python train.py --n_layer=14 --d_model=96 --n_head=3 --n_kv_head=3 --head_dim=32 --d_mlp=320 --vocab_size=512 --activation="swiglu" --norm="rmsnorm" --norm_place="pre" --norm_eps=1e-06 --positions="rope" --rope_base=100000.0 --rope_fraction=1.0 --qk_norm=false --attn_scale=0.177 --bias="none" --tie_embeddings=true --parallel_block=false --init="normal" --init_std_qkv=0.0456 --init_std_o=0.0 --init_std_up=0.0456 --init_std_down=0.0 --optimizer="soap_variant" --lr=0.00571 --beta1=0.95 --beta2=0.95 --weight_decay=0.043 --lr_head=0.00812 --grad_clip=0.5 --warmup_steps=200 --schedule="wsd" --decay_fraction=1.0 --decay_shape="cos" --final_lr_fraction=0.02 --batch_tokens=32768 --seq_len=1024 --doc_mask=true --train_tokens=158500000 --steps=4838 --dataset="wikipedia_en"
Each number is 50 + 15 x the weight over its row's rms, rounded and kept within 0 to 99. Layers, rows and columns count from 0. The size before them is the row's rms in percent of the matrix's.

# down: layer 9 MLP down (transposed), 320x96, rms 0.195, rows 210-220, columns 0-95
# gate: layer 9 MLP gate, 320x96, rms 0.211, rows 211-221, columns 0-95
# up: layer 9 MLP up, 320x96, rms 0.198, rows 211-221, columns 0-95
down210 102:37 62 71 64 40 40 51 50 41 43 78 35 52 45 73 59 47 65 69 64 33 22 35 32 67 63 71 30 39 37 59 62 56 44 18 63 55 53 41 35 35 64 33 21 67 46 37 41 50 47 52 50 56 87 53 61 48 54 59 26 61 60 34 61 43 71 48 55 59 50 28 53 58 66 43 36 58 59 55 61 32 56 67 40 82 88 24 42 39 37 50 25 34 77 48 58
gate211 099:62 69 43 29 51 38 54 53 83 32 44 48 52 72 77 17 59 48 15 57 44 45 36 72 52 42 40 75 58 54 33 50 68 43 31 83 53 60 67 54 53 23 39 29 48 57 31 51 39 50 50 52 32 51 32 50 50 37 52 44 35 37 45 39 46 39 81 65 54 29 52 21 60 52 52 48 01 56 38 67 38 54 53 25 55 47 49 45 46 52 50 51 50 42 38 85
up211 093:51 66 52 40 34 65 41 43 46 62 64 33 52 57 37 68 68 33 65 64 42 71 28 75 25 35 48 62 53 41 50 66 55 57 58 54 74 38 74 62 35 26 30 64 49 41 53 43 58 54 53 75 44 57 66 76 72 55 19 45 26 44 51 36 27 37 40 36 81 26 40 62 28 32 20 65 23 60 50 34 28 64 43 37 44 31 52 23 41 38 59 47 47 49 51 67
down211 100:62 23 23 75 47 65 38 54 46 34 50 38 86 41 43 68 69 60 31 61 49 32 53 51 22 48 50 43 56 48 68 49 57 57 42 59 70 47 51 31 61 45 26 37 74 31 37 53 57 59 40 31 54 69 47 27 60 36 58 59 64 46 29 33 72 49 56 44 58 57 43 76 28 43 71 17 61 46 49 39 67 66 68 82 37 68 34 46 44 29 63 69 51 68 44 76
gate212 090:28 17 45 30 57 35 48 78 53 46 57 38 86 75 57 23 31 63 39 50 59 62 54 55 50 56 66 81 62 46 85 69 55 29 31 62 71 68 47 37 55 58 52 50 58 49 72 44 69 55 48 54 44 58 42 46 40 58 41 25 52 24 43 46 50 62 37 48 75 49 59 72 53 19 27 44 30 59 54 05 48 45 45 38 41 25 62 41 47 42 47 44 45 62 46 49
up212 098:51 71 46 30 57 59 75 30 42 70 85 56 71 42 64 45 28 32 48 21 74 63 58 72 40 36 59 50 50 58 34 51 46 51 46 55 52 54 24 63 90 74 59 60 70 47 42 42 42 56 33 55 46 71 65 35 46 51 55 74 34 45 61 36 70 53 35 64 71 78 70 60 71 50 56 52 30 55 55 70 38 37 54 40 61 07 38 39 47 61 53 62 47 42 61 62
down212 085:21 50 33 44 50 56 33 60 61 49 60 59 51 43 70 62 52 39 57 51 43 30 52 34 59 64 35 25 47 46 60 56 36 40 52 38 50 51 91 54 59 62 55 57 31 84 51 00 52 42 63 43 47 29 52 75 42 58 52 36 60 31 30 57 14 69 44 45 42 41 35 42 21 53 25 53 63 33 64 34 65 59 51 25 30 48 50 15 52 42 44 63 41 56 44 48
gate213 099:45 61 53 60 62 32 23 21 44 63 40 51 29 39 53 52 28 66 75 40 39 52 65 59 50 62 54 43 51 46 64 32 62 38 39 44 41 48 42 76 53 67 30 34 62 60 69 24 46 59 55 57 34 47 33 27 61 42 36 53 32 42 46 25 40 47 68 67 71 56 44 39 63 47 55 53 49 38 34 39 40 65 22 69 37 73 84 60 71 48 78 65 21 31 38 85
up213 105:47 52 63 49 58 37 39 59 80 37 71 38 52 43 44 70 62 51 30 54 37 37 43 28 62 30 48 71 65 42 74 16 42 49 28 57 35 39 38 55 65 14 45 65 52 33 67 49 42 40 70 51 56 35 14 25 50 58 37 66 76 40 51 47 37 32 40 51 17 60 29 38 21 49 49 44 34 47 50 35 25 31 49 40 47 49 72 32 46 59 64 53 59 33 31 34
down213 095:29 51 43 28 70 47 83 45 23 36 56 31 34 57 33 45 36 43 73 48 70 48 46 48 58 27 47 40 45 89 76 47 44 65 42 67 45 45 40 60 56 38 56 63 29 45 72 33 47 65 44 64 55 43 50 53 27 47 55 32 58 52 51 49 47 56 47 48 14 47 53 36 47 65 53 68 46 80 31 68 38 46 31 60 49 16 62 29 68 34 57 48 27 55 64 89
gate214 099:38 43 63 50 83 58 55 71 37 52 33 62 76 69 50 58 65 33 51 32 51 39 70 47 69 60 79 24 55 41 44 61 78 67 73 49 62 44 44 67 50 45 56 47 59 49 58 36 57 34 77 79 28 40 42 58 59 48 48 87 22 45 35 59 44 22 35 41 66 34 47 53 58 34 60 52 49 50 56 59 65 39 33 33 45 47 62 61 19 21 31 51 59 28 29 48
up214 088:56 65 26 40 35 61 45 62 44 59 74 47 20 20 54 50 45 50 45 41 52 69 78 59 54 38 53 46 25 14 47 60 80 30 27 40 63 55 56 23 83 53 35 69 37 30 61 43 46 47 36 42 62 44 28 55 37 50 55 47 23 67 86 67 41 56 47 61 58 34 52 19 53 41 66 65 48 91 47 36 68 60 53 44 46 57 53 61 49 32 52 48 50 46 48 38
down214 095:58 60 72 41 00 51 60 35 30 36 66 27 54 52 49 59 61 53 37 65 66 47 34 54 36 60 09 31 50 58 46 51 50 60 54 70 56 58 74 48 62 49 20 39 52 37 56 63 68 48 51 41 53 46 71 27 79 80 41 48 69 51 49 51 38 44 55 64 43 50 63 59 79 67 27 58 84 43 45 52 64 74 61 56 37 41 41 50 43 57 48 41 11 40 57 57
gate215 098:53 53 59 72 60 54 70 57 74 81 65 34 63 47 38 58 69 35 39 52 43 56 69 38 67 57 45 41 52 28 64 35 44 57 45 77 34 99 54 47 41 44 40 25 65 44 17 55 75 57 25 76 46 57 29 27 46 46 34 43 24 44 49 48 45 52 31 65 71 47 45 52 55 54 62 23 42 59 45 55 54 17 50 31 63 40 40 64 72 42 66 38 47 47 35 62
up215 108:66 66 33 35 55 56 50 36 51 30 34 48 27 32 49 67 65 30 71 41 54 32 55 63 58 69 52 44 35 38 46 17 33 55 21 58 61 69 50 40 38 36 29 48 28 50 47 56 21 55 64 39 44 72 40 48 47 75 35 42 35 72 70 37 16 57 38 53 58 44 38 16 36 35 32 36 40 57 58 61 42 33 63 28 29 59 39 52 15 54 45 63 53 33 44 32
down215 099:46 32 61 38 63 44 99 46 34 70 55 78 44 38 65 51 41 30 52 53 50 43 80 27 62 60 62 52 56 58 74 66 84 81 52 46 35 68 57 48 65 53 13 38 47 48 30 29 57 57 56 55 43 68 65 30 56 58 52 67 32 30 64 59 63 60 38 37 39 80 42 67 46 58 43 44 54 79 62 46 69 57 55 40 36 38 41 52 45 74 49 42 49 59 42 67
gate216 103:46 46 36 58 64 36 47 29 29 41 24 57 66 64 46 35 54 71 63 41 57 48 66 51 56 58 57 60 41 66 53 30 36 70 55 66 44 30 41 66 78 55 47 40 68 45 43 45 82 70 39 45 48 61 40 48 66 36 33 77 10 36 53 50 38 11 77 44 46 53 13 68 57 44 33 41 50 53 21 59 61 57 44 56 29 29 61 65 68 47 63 58 26 66 52 59
up216 097:82 79 60 47 35 77 53 44 33 61 37 45 52 16 60 34 42 60 63 56 70 37 46 60 58 49 63 32 25 65 73 52 45 50 68 22 42 64 63 32 46 41 50 52 49 49 41 60 73 43 79 84 71 65 41 46 59 45 42 86 59 38 62 29 39 27 56 48 64 62 63 78 57 46 45 55 46 51 47 53 57 61 56 55 48 37 43 62 35 41 67 58 18 37 15 43
down216 101:73 42 55 54 44 59 54 30 25 25 41 64 47 17 44 64 85 30 37 53 25 50 50 46 44 41 55 56 29 52 79 23 56 84 50 70 55 52 57 46 25 44 34 62 40 38 56 53 46 48 42 45 67 59 56 30 62 56 54 49 47 76 41 51 37 43 49 43 51 24 38 42 63 75 25 59 65 63 65 18 46 20 52 31 55 69 66 49 50 48 49 43 26 50 74 27
gate217 102:56 16 38 57 60 27 59 33 37 36 33 50 42 84 56 20 36 39 41 48 36 66 60 16 72 48 55 51 45 32 64 36 50 59 65 47 41 45 48 28 56 45 73 57 52 27 58 38 62 46 67 81 52 38 48 48 50 55 50 61 67 44 65 55 48 61 59 50 28 33 67 54 71 58 66 23 49 46 45 68 73 49 42 44 33 84 85 55 81 59 50 38 56 80 46 55
up217 093:64 53 55 40 46 59 79 60 58 15 53 58 52 45 27 47 87 56 38 31 52 47 32 62 62 46 55 31 61 50 37 39 64 82 48 58 28 82 52 51 25 41 49 51 52 75 56 56 66 41 18 43 64 56 42 27 40 41 52 43 61 83 22 62 51 63 61 68 54 50 78 54 45 83 74 63 47 49 63 41 52 62 31 44 43 43 25 40 39 35 66 43 57 40 67 60
down217 097:43 40 45 65 48 44 68 54 25 35 52 37 45 44 53 74 29 66 33 35 50 43 50 33 29 35 43 51 70 40 36 11 62 40 61 55 70 72 58 56 45 55 71 55 25 24 66 55 47 58 56 37 38 64 57 86 41 68 61 69 67 74 47 53 45 57 53 33 29 61 47 55 64 72 22 28 68 77 48 45 50 53 64 41 47 24 33 58 63 28 67 56 48 44 21 68
gate218 096:47 22 34 42 33 47 56 72 39 68 43 42 34 25 44 73 52 39 62 56 60 46 69 46 20 54 58 67 47 39 48 51 59 94 43 82 53 67 44 36 39 29 79 44 38 52 43 34 48 59 27 48 44 45 46 38 54 53 69 45 55 32 36 35 17 70 61 27 42 34 46 32 42 56 35 45 42 57 67 36 59 42 69 37 68 53 21 54 45 31 27 51 82 51 51 72
up218 096:61 54 55 46 65 57 63 20 53 42 54 55 30 50 49 00 57 46 35 28 52 55 69 67 63 44 70 70 26 46 19 53 49 26 42 32 66 61 30 47 43 53 49 65 49 60 44 70 31 67 20 51 48 27 61 68 33 51 44 74 58 65 55 56 74 45 55 44 59 51 34 66 48 58 29 58 53 54 47 58 54 42 41 54 49 42 57 44 71 53 49 55 23 26 41 18
down218 099:67 37 40 49 55 60 47 28 09 31 34 54 69 49 51 65 86 35 54 34 68 45 58 41 49 47 92 60 29 45 56 65 58 47 52 26 73 58 44 53 70 47 54 50 37 51 39 57 47 34 55 44 31 25 63 61 72 25 67 56 73 67 43 51 70 62 41 51 72 35 45 75 52 49 38 61 27 27 47 51 49 54 48 53 35 77 44 60 40 17 49 63 36 55 39 74
gate219 099:67 45 38 39 49 49 28 30 21 56 56 40 79 27 37 52 19 35 42 37 24 29 50 28 57 44 39 73 67 41 20 36 46 62 24 37 46 57 36 50 34 31 29 64 61 69 25 62 41 56 26 56 60 50 24 56 49 44 56 34 45 42 57 48 34 53 56 46 63 58 64 57 46 40 21 29 25 68 35 54 56 31 42 51 27 53 59 60 37 31 64 35 50 48 54 81
up219 100:52 67 70 30 46 49 28 41 52 59 80 41 64 50 46 46 36 59 53 54 68 28 61 36 41 59 32 53 69 35 36 52 50 43 43 16 47 48 68 57 59 77 44 40 28 44 24 62 58 33 56 11 63 43 45 56 85 57 75 40 44 63 59 55 62 49 39 34 46 49 67 61 45 60 34 49 51 85 64 61 75 73 19 26 38 42 42 75 29 54 65 56 52 49 48 31
down219 096:71 25 19 60 56 52 38 66 74 64 68 49 77 33 47 48 46 40 47 46 60 58 43 59 47 54 49 47 45 44 35 24 59 31 32 55 50 49 30 47 42 49 61 27 89 48 46 51 68 55 24 46 54 50 50 41 49 70 64 67 32 34 39 49 41 50 61 57 70 60 77 30 36 47 42 43 78 31 46 72 14 17 44 45 40 73 32 51 43 54 67 25 70 74 52 60
gate220 111:68 39 50 33 48 46 46 52 70 37 61 76 35 49 79 46 54 56 33 46 33 60 37 65 14 16 46 46 36 51 34 60 35 53 36 55 60 42 07 43 48 49 55 43 27 52 58 72 43 86 40 68 46 42 54 60 73 46 58 48 57 61 81 61 64 61 76 46 24 56 76 65 44 56 55 79 56 55 40 67 51 52 46 49 41 56 34 69 73 62 52 68 41 37 73 47
up220 107:76 19 44 58 55 48 35 50 59 36 40 70 60 59 17 78 62 41 42 37 59 46 66 64 66 28 39 34 48 28 35 49 76 25 60 63 74 68 56 44 53 39 55 38 46 69 27 55 25 70 33 70 59 48 33 39 54 76 34 46 59 59 58 87 62 54 65 50 56 40 24 62 65 33 44 43 46 46 53 56 39 48 69 39 26 77 68 49 50 57 61 32 53 31 38 69
down220 109:35 30 64 38 58 27 19 79 46 46 69 44 60 53 37 29 48 20 37 49 31 78 32 37 50 43 61 63 50 76 40 38 40 25 55 54 51 51 56 25 55 44 59 55 23 50 45 32 19 45 35 49 48 51 43 60 40 29 31 33 42 48 55 34 52 57 61 17 45 25 41 68 61 65 56 35 38 60 77 34 67 68 56 76 45 50 41 85 48 58 48 27 46 40 49 37
gate221 094:30 48 39 58 12 44 40 11 49 37 50 46 47 61 35 62 52 59 59 67 67 61 30 55 45 58 38 38 67 52 32 51 47 47 63 45 56 79 52 66 25 38 67 45 44 26 81 09 25 68 60 60 62 64 67 50 62 57 61 75 59 46 29 56 43 50 40 72 42 37 54 44 12 48 51 17 47 50 63 45 47 55 58 37 58 64 48 41 52 54 43 14 62 59 51 59
up221 098:57 71 54 68 52 42 34 53 45 72 26 29 64 38 60 59 59 27 47 72 74 56 42 60 49 66 46 68 79 49 88 63 53 45 38 61 48 85 44 50 61 52 58 45 47 31 69 30 56 37 32 61 52 55 48 38 19 26 49 63 53 57 54 55 31 66 48 70 22 40 25 55 47 59 60 17 57 55 49 42 77 64 47 63 41 21 39 73 43 66 42 43 68 33 47 39